{
  "hidden_size": 160,
  "intermediate_size": 640,
  "vocab_size": 8192,
  "tie_word_embeddings": true,
  "init_std_up": 0.0341,
  "optimizer": "adam_variant",
  "learning_rate": 0.00151,
  "beta1": 0.9,
  "lr_head": 0.00557,
  "max_steps": 7372
}
Each number is 128 + 24 x the weight over its row's rms, rounded and kept within 0 to 255. Layers, rows and columns count from 0. Numbers have three digits each. The size before them is the row's rms in percent of the matrix's.

# up: layer 6 MLP up, 640x160, rms 0.123, rows 425-506, columns 80-159
# down: layer 6 MLP down (transposed), 640x160, rms 0.115, rows 425-505, columns 80-159
up425 092:161146128127109126189162124126107150148160137105114131116150146135102153099130131150121092150189156151149110134095142167077139123078106145135128134164131157124155116107158125182117117132090151138147167144104097129143130114131110103118128140
down425 090:121152102171075102154063127141119156099102153161131107145105148132137135158141137109141122098120149107126114098102130121094149104126114144150116116156179133135087153127104120119122123119157097156119117174163106160100101130146139106125085128
up426 098:117116163113111106126154138110120142140131115143100142173158164099099117144148112090136158125139165117109139113108149159188159089151121155145087121136158136117152081125108088154120149103119120123148130126152143150115144091133114135122108117
down426 103:120111119114124126157083158148159168136111112121116124129116136144149149125143147167094092091146132115130099117111185159137108118124130146104135149119129103122138148152136141062103117158115095102120114142102188113139106142131172115131135116
up427 097:102190115116143113126150135111122154134125110140140146146100152069123135121110125133137108126119137175144120131075123131108091144114144126111128136081150046087115151142137080181095137120109159094119141164106121107120118084130119108146103155
down427 096:117127094135124116096119104150132102097124120113124107158135155178122169140160121168118098124129128165155179148114148151126102133125069175157128145130120109138134114144131089129121106138134140090083114135112163144163175128124162110125097135
up428 091:100136179164140149107114133173129109113128171128142130115144111083133111146191110095156147148147175092099093128098141150166123141157123145138155113100153079130152120098127131166161162127166104134138149125117111114119127087147088130153126127
down428 091:121127147125124076125122120134150129102145169116181142147132111123158159082149141145176105111133169112176158143151152144132130091156119117169162158121096120100159155167155146113173106136116130130151085133158100103161116113147158115108149108
up429 098:183138171142149130123163110153113163183144127163118140121123171153075128140109141122162123159095128070092128133134150143117145144131116131144112123103141126098119129090153105176115095114120092119130131113108161138128127141116117111120093164
down429 096:137129114077079136148188104144111141124138118088106112115140120138150157120156089124139135115131112132133133101144152127165097118156177135118159146114169149111137134134160162110107125134143136086125116142153145116107114138109087150166163123
up430 089:174192175167140156158125087093114152154121092156150125194138107140127133149142158119113138128147116145126117126135172130119157120094120121104103160117139169107099118146130136120081129108121108113142134136142156145131156097171134130128151160
down430 087:098093114097138119154133171112117134163099134126170109071131102145164105104120126139096115073121117147100168128122122079113094128144161152136102133082103160125137120131176132104162124109120110145131135107107158189071150116144145090189135151
up431 097:155109113111093143115136116082130148158135104150167164171119103127129151185121186141138139150106120122120143112086135142113153152084144135111135137112164130098099124110105112203153113147119117107106136135160148137122114134181122120121155119
down431 092:134143160174113152149185107092146104134147169129107091143103097125091133109118155146139116151106113142144144097083089124131128120095130106150120159100140114161159151105123100129176086120117136130118104132127110171111122162101146117136162154
up432 108:145131132121126146108080123106139136110140139150139147145078143119111124119156152146168110153143129115047093138088128174119121104161126123121135168139208095128123127133117118153122116121138125109134170131121157130072087112117122098135125120
down432 104:132121116092112142128151120127107104093123104098137128149131149087156133113153126111093123092138088119144124134120129116130142130111068113163131097087091125133136149132153132147146151157178165113136130130151120134135129117113089132133132110
up433 109:168140096127133113157077075122130087110131106145132146118131104121119106094136114156163174149135122138124121148097109140139146136136132147159123117142167127135133090137106166157091120133077154123136143144134124122117103144124096107177107159
down433 113:106143163109108196112138134116158098142145121130090105143121098098149108123106119096135144157121159132091144140154130139172139164118121121075103109111107135120145140138102154139109140159076100116089110161139118140159140121153111130135119118
up434 095:131143133147143154133135135091117121135142129155136147120121138128089108171127094095132074137180118093121113099088147172128134126158145136112129203124157166143148124161122126151144187144128151145168169165132137145130124117151131110145134093
down434 091:158094143115122098123145093173125103109158104095140141128146105120149147078122103133162148166149121172106149133113178136127136183137162167127080073153105129130147151104129111089107133153135129170092106142125173141161110129142141115107154115
up435 098:114109167117133129138134109127094137139151137140103132120135118129142137155081138148096112130133148127109128127096108173089150101092132157109144120187148087122139103114114130154158185116145143147114161142107158149144073084176145100153102098
down435 101:121145119112100119154131102083144160155105136110105129152103109142114142163111099090123141102115134091139141120129150135121138142119164073086140135130120154108153131093148094147162140124128139186152079144090110181131143122099100180128121147
up436 098:195152128127132117141115143112088110125121141119124133108118150126117141134126121121101142140119117115088135090124110123126134091118169115173146136134154111160134142122110112155115127129151144153163149156120139142035115140132127130128137099
down436 109:082105174124096143124119150118163115169125129107165098156117118136124101148127124131134145108114140118118152152148147089144083105159113124085081137131116155101107098126159142115081126107111087117129131119091120096128133110162142140133066162
up437 108:170128141117124138115143061171133185138150118084161120167118095132121134143153158124118080166114140081106112144108134165104111164131144108111147133138161105145112125101080143137100139165137124101133132100132160114159062127118103126123143146
down437 113:104158148091127119120140133155130125119115097137105135144174119115124139098146149164090104130171112127120125151121171123142133155116123160122155166139141166116077148100181091177130095115133083091129124119154114071099158170137123114120115157
up438 090:180101124093119156140146111128078143150103118130119135129129128144136137185141114142158158139118117126150130154157056122086158122129156132074127145134137127101151093100116113081119130123103163132072171122113132184118124125163132139132115157
down438 097:149075108099085106108148115152154121107173082099134160135143099135121116134148173103149107103113121106141109122111108152118180097178114139108106108075115145173134130092142136093160102085112141136137113089122130114132141139136130118141139136
up439 094:116119154126141115143125120152103128127120117102089101128137145083143161153133100161097165169124129147097080164154135145154101130125157145182122107109128096147093133115129140116137130124116092086112121151150148123141112120128135134119132115
down439 100:141093138137127117129119140134156112181114137146165172125097163145107078134141127108132117113113119147160195089145160134138113099103089166104119175109145108108131138117138139098129161119110102121108144088141116102077159146140134102136161109
up440 100:122151124105145153111147077124102099132143135125091127189132135103121131141106139149103106126129143145080134141148135146127126078146125140139127102107176138116110080098107140128130116099137115087086145101136179125147118147137101117111136115
down440 103:111158109081113114152132134176125118128152120152105100149114112100115149106147113131142112168087128105113155156152132123111138115156131131136113117107098113156118085147118132125142117104140064094128104116142168106124123193128134145115168103
up441 083:122130189130143115116144121081063170152145116129125144132138145123128140108118134158136131141124140139131138150142145141085113133152118101121103151092172066124116103155139100103111123148131145115155164141118154107178122121131108144129100181
down441 083:096101064123115095137154117130126135133100125178103131099115086118176143117135147114114146134179143147106127132139143102123149135100084119165089147158140167143163146103141132162085113125161121136149066115133145177144150133121137141132081129
up442 105:137112116136116168111124103162116130171149143096155112190195108100134139120130123130117124146126114104128092158153115135125137115159098112152160130115104124150127123132112171172151111140149132108133146107114132163094099146105122083127124128
down442 100:122092152068112137132136136154132065136166141122177155125113078128128103125112124151122147130086158159125140121134136147129073114110142150112092128131112084149106086138091147101152099115100130111108128177137156140113094144176151116131157120
up443 091:125112102113158114147119095113098119183145115121178107115138141128120132145096120145196136110108110132158134167125083103119160083099141112079122123114167158127136151126146131140101145099119116143105170122133139125114118188163118138114116157
down443 088:136138161116101174107147140121197163123076143137135139122128125135144124104162161156115084138133079117141105155132146118145163147102132174115107113111112123151109147125137127138162105149134135113120109096101151099112155083101097102144122158
up444 103:121142085147157134124086117134151101131155126141079102138103128144107168091108114162135087124121133132137119136126143129133137103168148062112121152165139174132109126096140076168154084102100105102128119106136115166120139140100121051124127101
down444 104:096101116130145134118122162097150108081165115152101144124176160122096138110122142118074134130156118117119146085149092124116117139161127132098095097146130136163117107116133099113138139101128122107133134174127106146083146105147149129163128131
up445 107:145146107152117205089079135088123150150145115137138163158148162128152153107098147096117112127102108136148099174136127176098186157121116143100107134114129132128120142098126108114083135121129149129131132097124142146157089073163132120163085155
down445 105:119147152122110120137129132129118163157153160154110103127117103112167159091129124125152131132111094136130134101111138147137154074106123159147123085099113144155112120129085116131167130108145168155122127132125143137095173134149147101109167128
up446 093:141162165140112145119156112102096192159115124148121187143133102133114133103102132152121099137123139123140083110094111109123173125076129124118101112171124124150134127107146161111124153135098172127123117124113155125161129126132107137123144155
down446 091:121093142132141130116127130157141113109108131111140120178075093131143124151177126167135129152173090102122142122115173146118124119185115075132103125143120142092130123109108114156121158106131130129149140122100139111117143121100117168088116127
up447 101:154132123149157157133140147159130130134142110130110084104155109114076136149147170096094084141123132147101096160134106148086106139130071067124150150162138110133130110102110120115150155125113158146131174140120146150147097179090093118129132125
down447 103:113103112082126100128110110091139112121148130140116142100070160177143139108185056132137130079141105148095117122107138132119105107137120081118126132131108132120125098105165149110155134146118145144132112139151106199105123095110123127103108203
up448 099:110139128132116132135137072142121143140146135122086178130145102114131180107121149144138144120140162125143131194083118129114114155140140124109146119116146112140132133092150085141083107166093102120145157148156155134130109125142086106150134162
down448 102:119133145141086133139116104156139160122114104128163152154150092126102113097141110133119109156142162124113171143146168092144144111111139101095133137118142141086112113130149091154117119128122099097118126126171105141151129112137168127093079127
up449 094:139095135135125106143121102115103125119138132105134113144148099083120183158132108094111126147099132133133068147109116165155106137132176147080144143146136165148148132106125121136100144168099148153148124172113155122118113115112130138128117155
down449 089:114123145115090102142106119155154106142111114081140107136126150132116137077140081146155120139084146121124169085121114113132105100121137108117149144113153146099143128141128151124113134105144101125147163137103088059106159142139129114113120097
up450 107:140147081127143143113165128115146133117140115106100155128118141092128142103120112091107064129151157150171098125156150187143113118088135084133123122149149123127076100125115131128141131140106155109113106117141134133103110153125120135127164135
down450 109:138145129129171098081130106147093083161104141124112137100099124104128130110111155140115134146144106161124116115103152091177111142107160171131130139113090152119134112136189111144115135173124161095083135118150136079069157168121098114118132143
up451 102:165134175145089124119169127128122143128153100097118113160129123139065106141113120138132127156136124066138052170167098128127190138103094153117101137148150170133133131131147108178143120159107188144112175158103168154145128121161125105115131139
down451 098:155166091106095155156126166120130125165180101124097114116150135124106129123112135132134081107087117179169106118148133153119153125145147132169116159113125110137070162142150142149171126158110115080098151141116140118088143176117083136118153117
up452 122:116167114132149147125122143155099135105135137123125100118114123116136125148128054123093128136146138115117120113084128135130139142136124081114138153154191104126127132125136131150099112124119117102106176121138135137101136131170113109168083085
down452 132:164119145125126186125148158134131147107137126133132137150118149166155159107120137147179146160125132156075147090129091122124131125116096137080128106128149114096177124140053149128158131155114206111096121107130122087125115109126120125123137108
up453 099:112133170123146178133140130133084139141147121130143166128150143084084109201104101162167129142122164135130160110157113162126140121117145127141142141145140099126110131135122097153128109135161154144154190150115131143105148147124114088089142115
down453 102:093107088100126141080088119101131110133124150112137157143108120109131122089117109125091135116107071087119105134130141096145083135153134099131097067131106119157158144113159163099120107154146113182168107126146127134094136113173137126166111111
up454 089:129097117143156123154183114122145107123143160108086135131154120151107129160114142141125116147132160135113143134114137104086147185124082169100125124120114120095072117124063108194126118131099096126154166092133129141134131109125117116079131135
down454 091:161159127138134094102086121123150127130130096131118093081124127117117143141135126165090133115147096108176093106163111158129178107130110096186120147128150132135128145149135104091132126137173114114160131162139109131111150147120118140129089096
up455 098:127122131113113116140172109129127157148147130126134153122123170145081127186106140081101132174134138153078131147070100155111105136129128149100137144168139115119127102096151132132138157142128102089148128162142115115140128092141132117147150117
down455 094:125138109134132137148134134142158068083167125113137106140126124090155146104156143105158122134139170110146090154140092126089085145166102112108098100120116136143185107104127103137099088153095138090111136122112113105091131132142127082117084135
up456 120:157125126166181140142134114135065138140154121105137168129110137129143151148116126154107102128148124169139130119079101153146131070114156133128136158143166165118143139110077118147098136112128144090160147147162133156131098149105131147125144128
down456 124:178097117067124185133143121149121170137108124106140102108108148138180143141145157125079127104162115120121149104148125114170084097123162169098139116107118144112150120091072130120143167143155183140101144108135128143114120122107147112108144123
up457 107:093154121137151155139134109139127118150127127135170119092181111131128137181118100161098136174124120117145110152096117120089122118158123161044121166129129118126114112102112076166138155180160151118121144179141119138091115118100138097117115148
down457 104:139146140119156109091114143148142141116172102092134128154148152155150094114136164134117150091133147085111163130153132103101085120137099169157126086085133150125123165155101147102098128159121111063140119132156157070143144144112167105117104118
up458 101:137157123146130115131100114145122143137115125119121152172102100061108145113128099170155168186116108150146140134127118168119117137128109115062097166147167144118152152135141124170142148111115087128163110122184136119097110129137119096146102117
down458 096:129113106135082140156154172138142116100120146172113118087132130120125096167109152123123100126099127109096164103102128176138112151108121131140103097163124133108128135097123126143119087145140119109150097113117148094152096152153131086144139139
up459 102:149136063119132113151138144137111151117146094125162141119126197120074120105151118113189166146159122131131130131110155153068158153138147113145176153162141164105130120136120125134167156167125144143135162145139129143138145107131137104101163165
down459 099:140153095138123133121128125102153121177131135142139147103154158137099126097134149104139141163133142152155131119139139126119160136102135133132133155099155126119111159160165172162105116095178149138107118140140095128118146180107113139166121127
up460 112:139147184148136134131150105118091167154170140159101172142077148151145157140107085098139149126146139106131131148097145111128107142145173141090104135110117117084114099095110153121093171127141178106162134111116130143087124126133101127144113169
down460 111:140121125168125157120169099113113135123139114097114104102126094161087103132076161138135173083127143111163103110166086154127128142151108145106151106092101132105140096131137114074106111136174132120108151161105115193131103165116138163129126145
up461 101:133122097097142117113167123104121168159137099120140142162140154120100118149172133119153145162157094127135113107128139133081196124122183149121124130153137096103105112126121108149139164142155123141120158109132173141153160122146116107157083142
down461 111:175155148138129164094170124118159095124102159120052109139162115120152126122087141123136109121104155143125140153120122097139133124163121142141099116095136108129130103118131108123136135152112157191140073124171087159081119148086094085134103114
up462 105:117113129104126166136129105098151151135145127100111107175149143126163118147059148173127120168113163113107127151149125148127149149123153123098164104137137099119126101166112084134123127112131118110126177119125190170148131153150126125167124188
down462 113:139131150161142175131179187122135115133101140093107120135141130131118078115121128143141142129137141134126120102138151185109133118165149138123149145147140120108144101126186121106137150173165168104108171116120113079164116090122126157141115120
up463 102:145139107160106178143127107109127146133148165117105142123144141141145190130126134121146128175133161126119106161073144129122105154093117122100128141119147080104118108148128118164106108163091142156128117094135190124114134116147108139163122170
down463 093:117143139100145144133144119132121158155130120125119126142168139137130108163139090114152137132125111141115136129084130127117129139109122100113136127171137149133122112159142106111137160139128203108110132130123122080148134117152159128113139169
up464 106:166130160137116135116158138103106174177108088158096135215108140094111146148125122153129086144111123108145142119125109145138168115091135134096158129134154136113133133092115131113132154129101116090109131133171147141107086140144107118136164137
down464 109:125111135095093107159103117126100145143147123113153152140115152129125141114138114101100139111151167151114124134192088144086117111145090132131158138097081112135120125119168121169140137130129151125123129133105136172127107147157120098104133139
up465 097:090146153137105133112104103119109178111172128159155120142117163136172138162079149132139150118147151101129123115115129126140093136084140124089129125150099094086131152148129135133158151117128135138131154124143153120148095098201132120125119165
down465 099:140103127089158145152176131173149118082097160080104132116123127148165116174108162125101116106155153142116145144116163141145137120180125139088111118129120160102103116071159169107121106146132132151127087092118182088136123130137113112146142145
up466 108:096103120145133177111111089101151144139128134110159107137134133146148130143105120098133128156119143145090075136073156108108122108113149126094102168114152133123088130129139117140151120140103123111129138153130135145152135092167132107133135165
down466 112:132123104128118110137184176108141143126112133110094146101135134124125097135113062106117148131147135148132097119083102127131159116109175134178105177082148085140107137125124128144128136137134121119129115123099137133124083100110109097123162141
up467 102:141122094130125103106120113100118110152146106127161141152135119118139166162126123119092097157125163135126108128120101149114163173119128162136136139129144110100135143133103144162149106117138139080163146149150161148108109124134071110176136154
down467 107:114052131075160108106082104127153142154124093094161163103103137128094169150116146149146128099099166127113115141112123117146153137089123149134127110093139138112126144127107156136122098141145145121099114166106087115123132123146125125128102136
up468 108:181133124140132139124110084170099098146153089151090105179172153084124140122158148126170122156126151137125101110155101119142191155126100146142110112158127144134082125119116151177150088138120149104100094107126130146120081087118097134135136172
down468 108:156154125184128131114169080112158123130108163116112083101135132146136115132178183123128146131134165130115127150108134111141136116139073120138121134116141118130138114110111140105143141138186140147178132110146123153106139125096134137113118141
up469 102:146106141166125124117120123130099162107153122185105104140170126137160140131098125125151100134128142151060131123110070156121124152132109152104106117139160114095131136111125152105101100142152140125149168102163160108128137128135100135170171163
down469 106:112145131114126164119138100127166144123077157136145145103148102172136140120122156084105070165119144161139139177140138141130149113106098157085147140143103128131134127132121091115149126138107123131147138081143171094126123101131162118114145145
up470 096:125147158115134152114115068101094117155111129095115166122172105153156130119064105092133135144093120116090113149083114120145128184131112121030133139114133140120156082118134120134087157130095147105122157088129139174137112126147099161129141158
down470 101:091081156140121149140112129121165087123135170096122157158087123124146140156107153153081125144160138117128144157139144112152130107135139145110110138101127154093163125112155126101082141119135137105090118144145143136161159102171137116123138123
up471 109:162146158154150127136134092109115172118175124145094163115186135139126167158142093114108101170141183146111120118109130129112074124107099140111120126084118106073129109104097124131119174152146108095172149137147142128126121142134076133164158174
down471 105:088144092139111106113087162147111144075147153081140135130160143084151122145142181136118140121166113108115135127150111137178127140157091147157079139120151127125124164135151152098161118132145110121116098134135133059110158100134172087100102107
up472 106:126154090139130182106136103178146148127157126113098146157181104132104136108103134152094076144123156113105142151135125152096107145127113066084131129093143091107130118106162142127122108157106111130111129112153124139099119164114083114143099148
down472 111:140126152093126114134117122152206133112118155104164182133140133130119119127128141145091142133137108148155137141163188094120137130115128108171117131078158139126093148141188085106126123080127093124107122103143105138116147136109164114107094131
up473 094:126095132121188160115139129126090145123130125132123065136108103152087152135075125147119109152137086101096136143115126128144161114114164102122140128183165152135134109106146113135116110113101105100157120117144146139132137143086108130159130155
down473 091:168132113120115133123079150107148114123140179109163138161123123154116116114157147152140185173124154158129166163138126134150156146085132133142211117129122122143132097118122131148132116122123061142128092127164095137136121103106102130102110121
up474 102:123148126135137120121101167131120186107128107137149135137148100098127119101126094132123134156093144133127063143118132131129113131102151168110158147157139147118116143116182137115142140138141130127159139125144175162148087127161146149185132150
down474 102:174169087139142128160167162116126167133106097126107113122142137126115130104139109111107096166147136136086161074147115199129115103090106132129117125129143124119142142115123097124156130123135103168166108122153103106110148137101092151150151082
up475 094:139115103101121125112093109191097136122138180106137128143128175120112114127110173172119156143098139101080104122110110132105136130117154142132151126177181152104163087107138135152128151141109141125130181178149160115161082106135148146085129122
down475 098:091119133146110119153151113113117091124187105158094133130171119077120137148076141097136096152173115138132134130112132135147118136106094133158152135152092117075159123119115125142136152106136089123124113077103162158131170134153139101122115188
up476 091:129118113112139117130101100124117124116133096153092130096157137140115143094107159117151121138091133137113112163118103115115109115053108149071123159156139116132119084128141128091113125143073140097113112127138158176137075134164118135165124144
down476 091:142104167158130151161059171182134127139169167101149125145137132172175145193114160138129117141112091104110145095117124142148075119146096138136107134116109124091144109119129110113121158101106128169143122092122092164119155149102153125095104105
up477 108:179101115106121186132110069147093134129138125103128165156160096127099116182121134138134160133117122075115110170130143142113150180133134125125129113124104124142090109136126084150083176143138134109118107142188113124159134135150112097158129159
down477 114:158132098132126137154130139115116104099108135101098174127126147116124119145148113185137121093153141098105109152103110099146130115131160107112102171129147146134158137146150163126127175124155132133133116163150125134173144129093124126157138126
up478 100:139150087110114107139118093114120166165143126148172115136149156078133154133148103118115144155170093096144135153063105122076133102087164099092133106113128145113103141111115116134111140112080172087132166197122139133120138108172132077111177125
down478 104:153127089160106120109146153073089110134094110103120099144153129104137116120145149132141171156128126137140123133140118097173111089167153139160097172083137104138132156122095121204129148165105118085134141143117101210122149130121134110120110115
up479 092:178103130125117128113117082149109129178144103144124143191155091155099131136089137146155133130136125112103114101164117125099136139125118090124087113101122128130079112147141106144117133098095111126164119113141131143159095137118088110180113125
down479 086:122155134134149099098139169152103131090129102143122123111146143125174099136081104118110137137130137085080143164129134106141108128137114165163160112184127142152126106116107157124145102130113164091118102133158119091144132106113138118146125129
up480 090:154090149123130151115134124163078171128138141126118089119132163153129120131088143134104096105116109108122143094129118141127132105130126077120134124164120150146121117098139145140103128115135161151124140110158180166118122148148119143132157158
down480 104:122157137138172105159144119138158125088105107102136115132153107149115119133148134128126122081171111130127108123093125110135102188130143127107110159125152132143112135145111134123132110138169068032098100120146089153143117101097142113130120131
up481 078:126112153161145142086158093133136127167141123163125120125161122124117136171090117148126076141140167160132124107107136105168178134119122132097149141113103115101117127138088101148157090179096119103109107072152141110124129102128102110098107180
down481 074:142144130114121144152095087128106147099132120169111155087169108132160149137174108131130121093126106099132120100127129147135143106143132152130170118127098082130126135129162142152148143113198118138128146120150128072148107138134125155145163076
up482 099:157152123177157134121137122119127086132121089148106138138147133128115132146148122095127136145085124116134114139125109156147169107152153094127121162098106054088140102109104095159158184141091163114113108091124113128119131110114118110171117128
down482 094:130104139108124156138110139146144101140145092128143067100141118188109148120122144111078153167143101149135158114146148141140090115147098159125160086157123104140121179105114107109144147144150153124145178114139134177161157104109126137122144132
up483 098:129141146089119126108115116081085104150131100150096147136112153120109140064141116151106102140154140120115092134138105110123138113142126126150119141143164097066125125131115126175110119150095176113129131151135113156116117109140139151148096180
down483 104:106126161112101148142139105174123148072120129149089175124160155093103097122145152101145132126153129131147124121142136107128135078118157183117131092122134110139121118148105122082129131143111135164130110094127129122123152123126079210120118147
up484 100:144100106146133116133138130064096174163110111158127142145106166146109139101127122119123162137118083117157119112093133137140156114131184120104179156155146082111133111156142140149124184111157153146173140151194137104131132147115093099131110109
down484 100:167123158125105127109162134117127139158125112137108076159138159131140107156177129128140109140126166139184154144103132169131108136145111152143148096136138102173135123103082148116129175147117135133140120143100087114136100084109149130154092166
up485 091:137132135104132109105139149107087172133117135168083140136151167106111123162102085136140170141090153100114085106147125110130154129119099130122151145122138090104128143128110128153164164161113135137116149131100186141122135114140119125189133094
down485 086:099136141135123176107095177136138119108143140154141117120117068132104150141159116145114126088138151160110147107142151133139102129116139156139134107134157073125096077123117102122142121143100114158105158125158120104146123107111142136117112131
up486 107:100149089146122160156112117092086144124141130133109133193153142070130157147115113134135139165162102147137148105093110173157115121152157107128114125091165125111126152139115139163143121152138127092153118127130143135080082138107115108126158101
down486 110:125126117124101091153132139092143177117127115155111163083110127132112102146102139119134131144132076117082134108119101100156179113097108130151102164140097135116144137122113153101153110092145100138135120147109146130101154174135109171099165105
up487 105:104105132125151121103126127174113116154134122138136178120104114133126168129183126076126128137159099171139167080134104147125120130112156165127129114156120160129111108152155114137138126156125096144131144146098113139161117077140120125093150142
down487 093:143133153110158121097097184124115124164131122166124134116119132160132149156166134098135129167160126151182183101117110134088128115112132133159108077180138127172121105153132134127163163164129141135174081147125127109141109060141119148141166163
up488 093:154144123173150179142168153149119106120120119123121189112124169139088151157114087101140157105143122126141144093153115140126124156155132118120155120130115154105071131149159145118128102125101138123160123147154136132123148139110116130145139144
down488 088:104134127106103129151123138093164137178133133172122092119164092127148119103140130127115137107141181085119084121126157092125156144086180153108095149144153112112133166138174117138132115148115134126123151174152100121143154141167130096132097139
up489 109:142146114163090138151124122090121163177139119142157180167158103133135132130135151188150129148148119116108099128099105127047159156089117153111120181129187123117144148127128134127124135160123156122115161162139121150169102130170118102163090157
down489 110:136141135123132173143117157110162132135113152125100105104126115106169179182093147088159115134110123108124153131144157131102098113075159112135174135098146103124165131112118124118133113106125152110134134111136104150123107110146123120087104095
up490 083:163099093120171137131119106092108129130159107091137133139113135138104151078132110092141122149090122098101113129106112142130148077116150130093103137116142120118071115150105056134092145164117113122142113127140129124116135106107116151138137104
down490 079:160177146140098136133107126152156146107127146118139125152083115136165107117112142109120143102134143171148104144153125107100136156166118108148137186123129094130119164127113142098144114130099104107131200130102129165168126170105111121088145064
up491 094:145141128124164109120138114163061119155133150126109163101147172129152118121130123134147164132112180115081132137113092101165152092180161118092117133098146110120133126108112098107136134139073110109115157115126112156114089126157101145127118137
down491 096:114073130149099121143117146130147141123136110137128100118156134118121165129116133100110103110075113117100149156152058093170134125129184144122164097135097151149114153142170114124154109146160111082145122118133116117102178109134134124138135167
up492 078:124145133155137181110083108165111134140134095113145127147162111127105126142113158169146118137125137137135094141109151130108176177104116132084092129132110144156133130132174074113152134151123153148100098144140152136147142102124159121130120193
down492 071:104142129127113118151124150142092140112157144151126102126101150109154143139115093114159154131095156137098136124135120134134072109192140124158153113114176103101104086099078194132155141089134104153144183134147107096115118144122098172127146089
up493 103:125155145153130175127086107115127103101131079129118124133136121098136158122116082085112141149153155143118121159129144119145132080133129157111117113196149169073099122111123121144156161109134081079158139027144128117135114109165121100124122121
down493 093:105115125103115141105106195118159108134126124146168141133115138119109150108155128146146119094115155133132162104135157119149161109163130094151085100158103150156131104147129123101172116126126129145131105111103095121143149096153150119167094149
up494 093:097116112120155112095159115153084102128139114103174163173126138069178082129121120126179131161126123123130142146086131170151059088087156145121090143098161140116094103113117136106118126133130123114151120091116140107160154102122121133121144137
down494 091:068133131152105122157146153141136111132111119133113137130135134080158143146161101111114105087137117139152127100175120119104133141129113122115151145097125150150138154137119173107156130140136129115144134171131173142125161136105137098138087136
up495 090:138107098138154138107108088151143106155133155123145139103139115166101131123125147160061098116131139105158125116112118140133125155174153095108112134123104150108092057089139096145090093101087105104137147146105097168136085121143104095099098090
down495 090:110106133135105159087135164141144108120085113145112127118128127133122128103129112129137096112162135180164118131123131134128111115092125167084121149107124113145122179152136117129142129166169114103113125123162106132174158111180173094147132135
up496 097:144098134164129099120154130127101087142157130083147136109136137113120161123096133116149114150152132101153092149135097160133121173110101097085154139150127141129133114106054123147125127139130142139149144128102116135181115131122144105142182187
down496 095:106148124099106150135101127145116120138092121161114143094127126138127123135176092100054102074143137182129126111126156117125163131073105106136126162098099146120116132154140149108105112123144153167131079121116135137094125127152148093067091083
up497 101:139148147159122149173140117126128106147132148107141179150125140109111161102151118104104152138161139132163172156122145184102109126120118116149157165152134142117118124106136135150105135172111154120102133139137133144112099125178123096145126158
down497 092:090147119091168152126125125115072123140122129142108120101123142163156113123067138146145138166119113151108136114098178151127126108122133099120123130135157149121120141129106143129160150086155152126149101157094096147122158139142107105119161118
up498 091:165121125133139113140159118182106151113108127133074174121156121104151150158120117135100153129107122112154137153140112138170102114143164133115124108110189141123126149139146147143104147120104119127128144122167156111135112102180113146206135145
down498 089:099115122140116107139083084108182158130127116140155092111137131130126144108169103102162108087142097139134115096160156139065122098128119143107150141085121130127119148181120129127151117108120167148139094124145105125118142138134148145114157133
up499 097:091168133134119108151144126128159151162134136098155127175162114116116144089121135121132138129135156170095109138101124153134141110073149118126105111139118120155109112155164147155134167116140119092147119153127123116105107109182139091183122184
down499 094:139103125139143158115094144145085111089141135110108118166060092164145147118151148103114104163164111086142131131170135148104113140148142092138151154116139123104161111100154072130092111137086121145133138113120107110138122114161136129090120101
up500 102:158148123125159155122128100097112125153141144148089123121157102151121135128110159117083130166127120148095097158136119169144157160116128150148086121152125173151142100178122114141094087137107124088140120145068152147118132143096114144138116120
down500 094:144116083134148094107099096107168130076178137131147132154107105099115114106105129151159157147132148088125102174106117122130156132133109133104104099151105125145120176098163157069138176133145177165109161139137116087137138132164116107084109112
up501 093:111154068140149177131135075101135157144185106148122103141125086083126150162135143155135120143121122150144095150093131146142125142148181113136140126111141085125100137142153158128093108152091138100102132178152157164136119142119142119109155130
down501 089:154110108132122096120126152121141140111142120138147060106136123136160110111153124130149108076127127122150113093110126083116104118120144064114096153100129113112141127152133137110124181153150105120141125107114153111119137151103104108154145116
up502 109:144168148186125139122098099117157136160117130127137123176133104108116118129146105160186121139110155168110142092137102158152147154077118103098114143083161087129129138119130144125135125098072141114124119125099138129081106122150108127193118129
down502 107:158134102177135129109109119166111106094091113133108174137149133155141154175142147086136143129101155112107105129136119112163082125106084098117176096156090106139157150087113114099115168123155111100105144152153165145140144111134153147122132082
up503 108:140135145131120157117132115110123197121123126151112157163105179140112106133113124082127105147139128118094105129149116149080098092158102121112132135181157117104125128081095128147138167168139140126128120155103100128140075123094118096111114101
down503 109:148139140119158146122155052141146108100121136116077142115100120147142122112101110139147136116154134073141095154133096149114062103132103118124115126113089132135152119158089131112112131128120172104098138142130099150174103088143119127140130122
up504 097:118152155124130141160155118124105125140148150077116129093139130129081147126131145124154128148148133167159125117109107170135093170115141089146105153130128109062139132120137118113084139109153141125127133176103162124126131181094117115117102133
down504 091:178140104157125120154121129137085126152143129135135173153135114109142135119189097123143120106145094187109102082133134133161126124091135113138113064130103123134141152133137146164122146167152132170127083131119101083127137123126142132129117116
up505 103:089142110155112158144126126155121140115116160155134138126101126120146140139160132080127173132121139163132147134138114167139141144134120133097149105140137102120094137094097101150081150139113074124178133131152137127162112105138149117149183150
down505 095:099099116150094116164142129114120142145093165094141101153055172093126154117154151160105160178097102104133144148119178145117148095135156112119144143137143145112115172082142168129179144094099164141107166097150136122093092142133118152123140180
up506 107:159143150173135096145134117100070167150129107129156170116082185144125180113148118142122108121139139137134114139087096130087114161143150159161143144135145135119155138124097149155080137136155107090149153140164110177149104117137073136157137124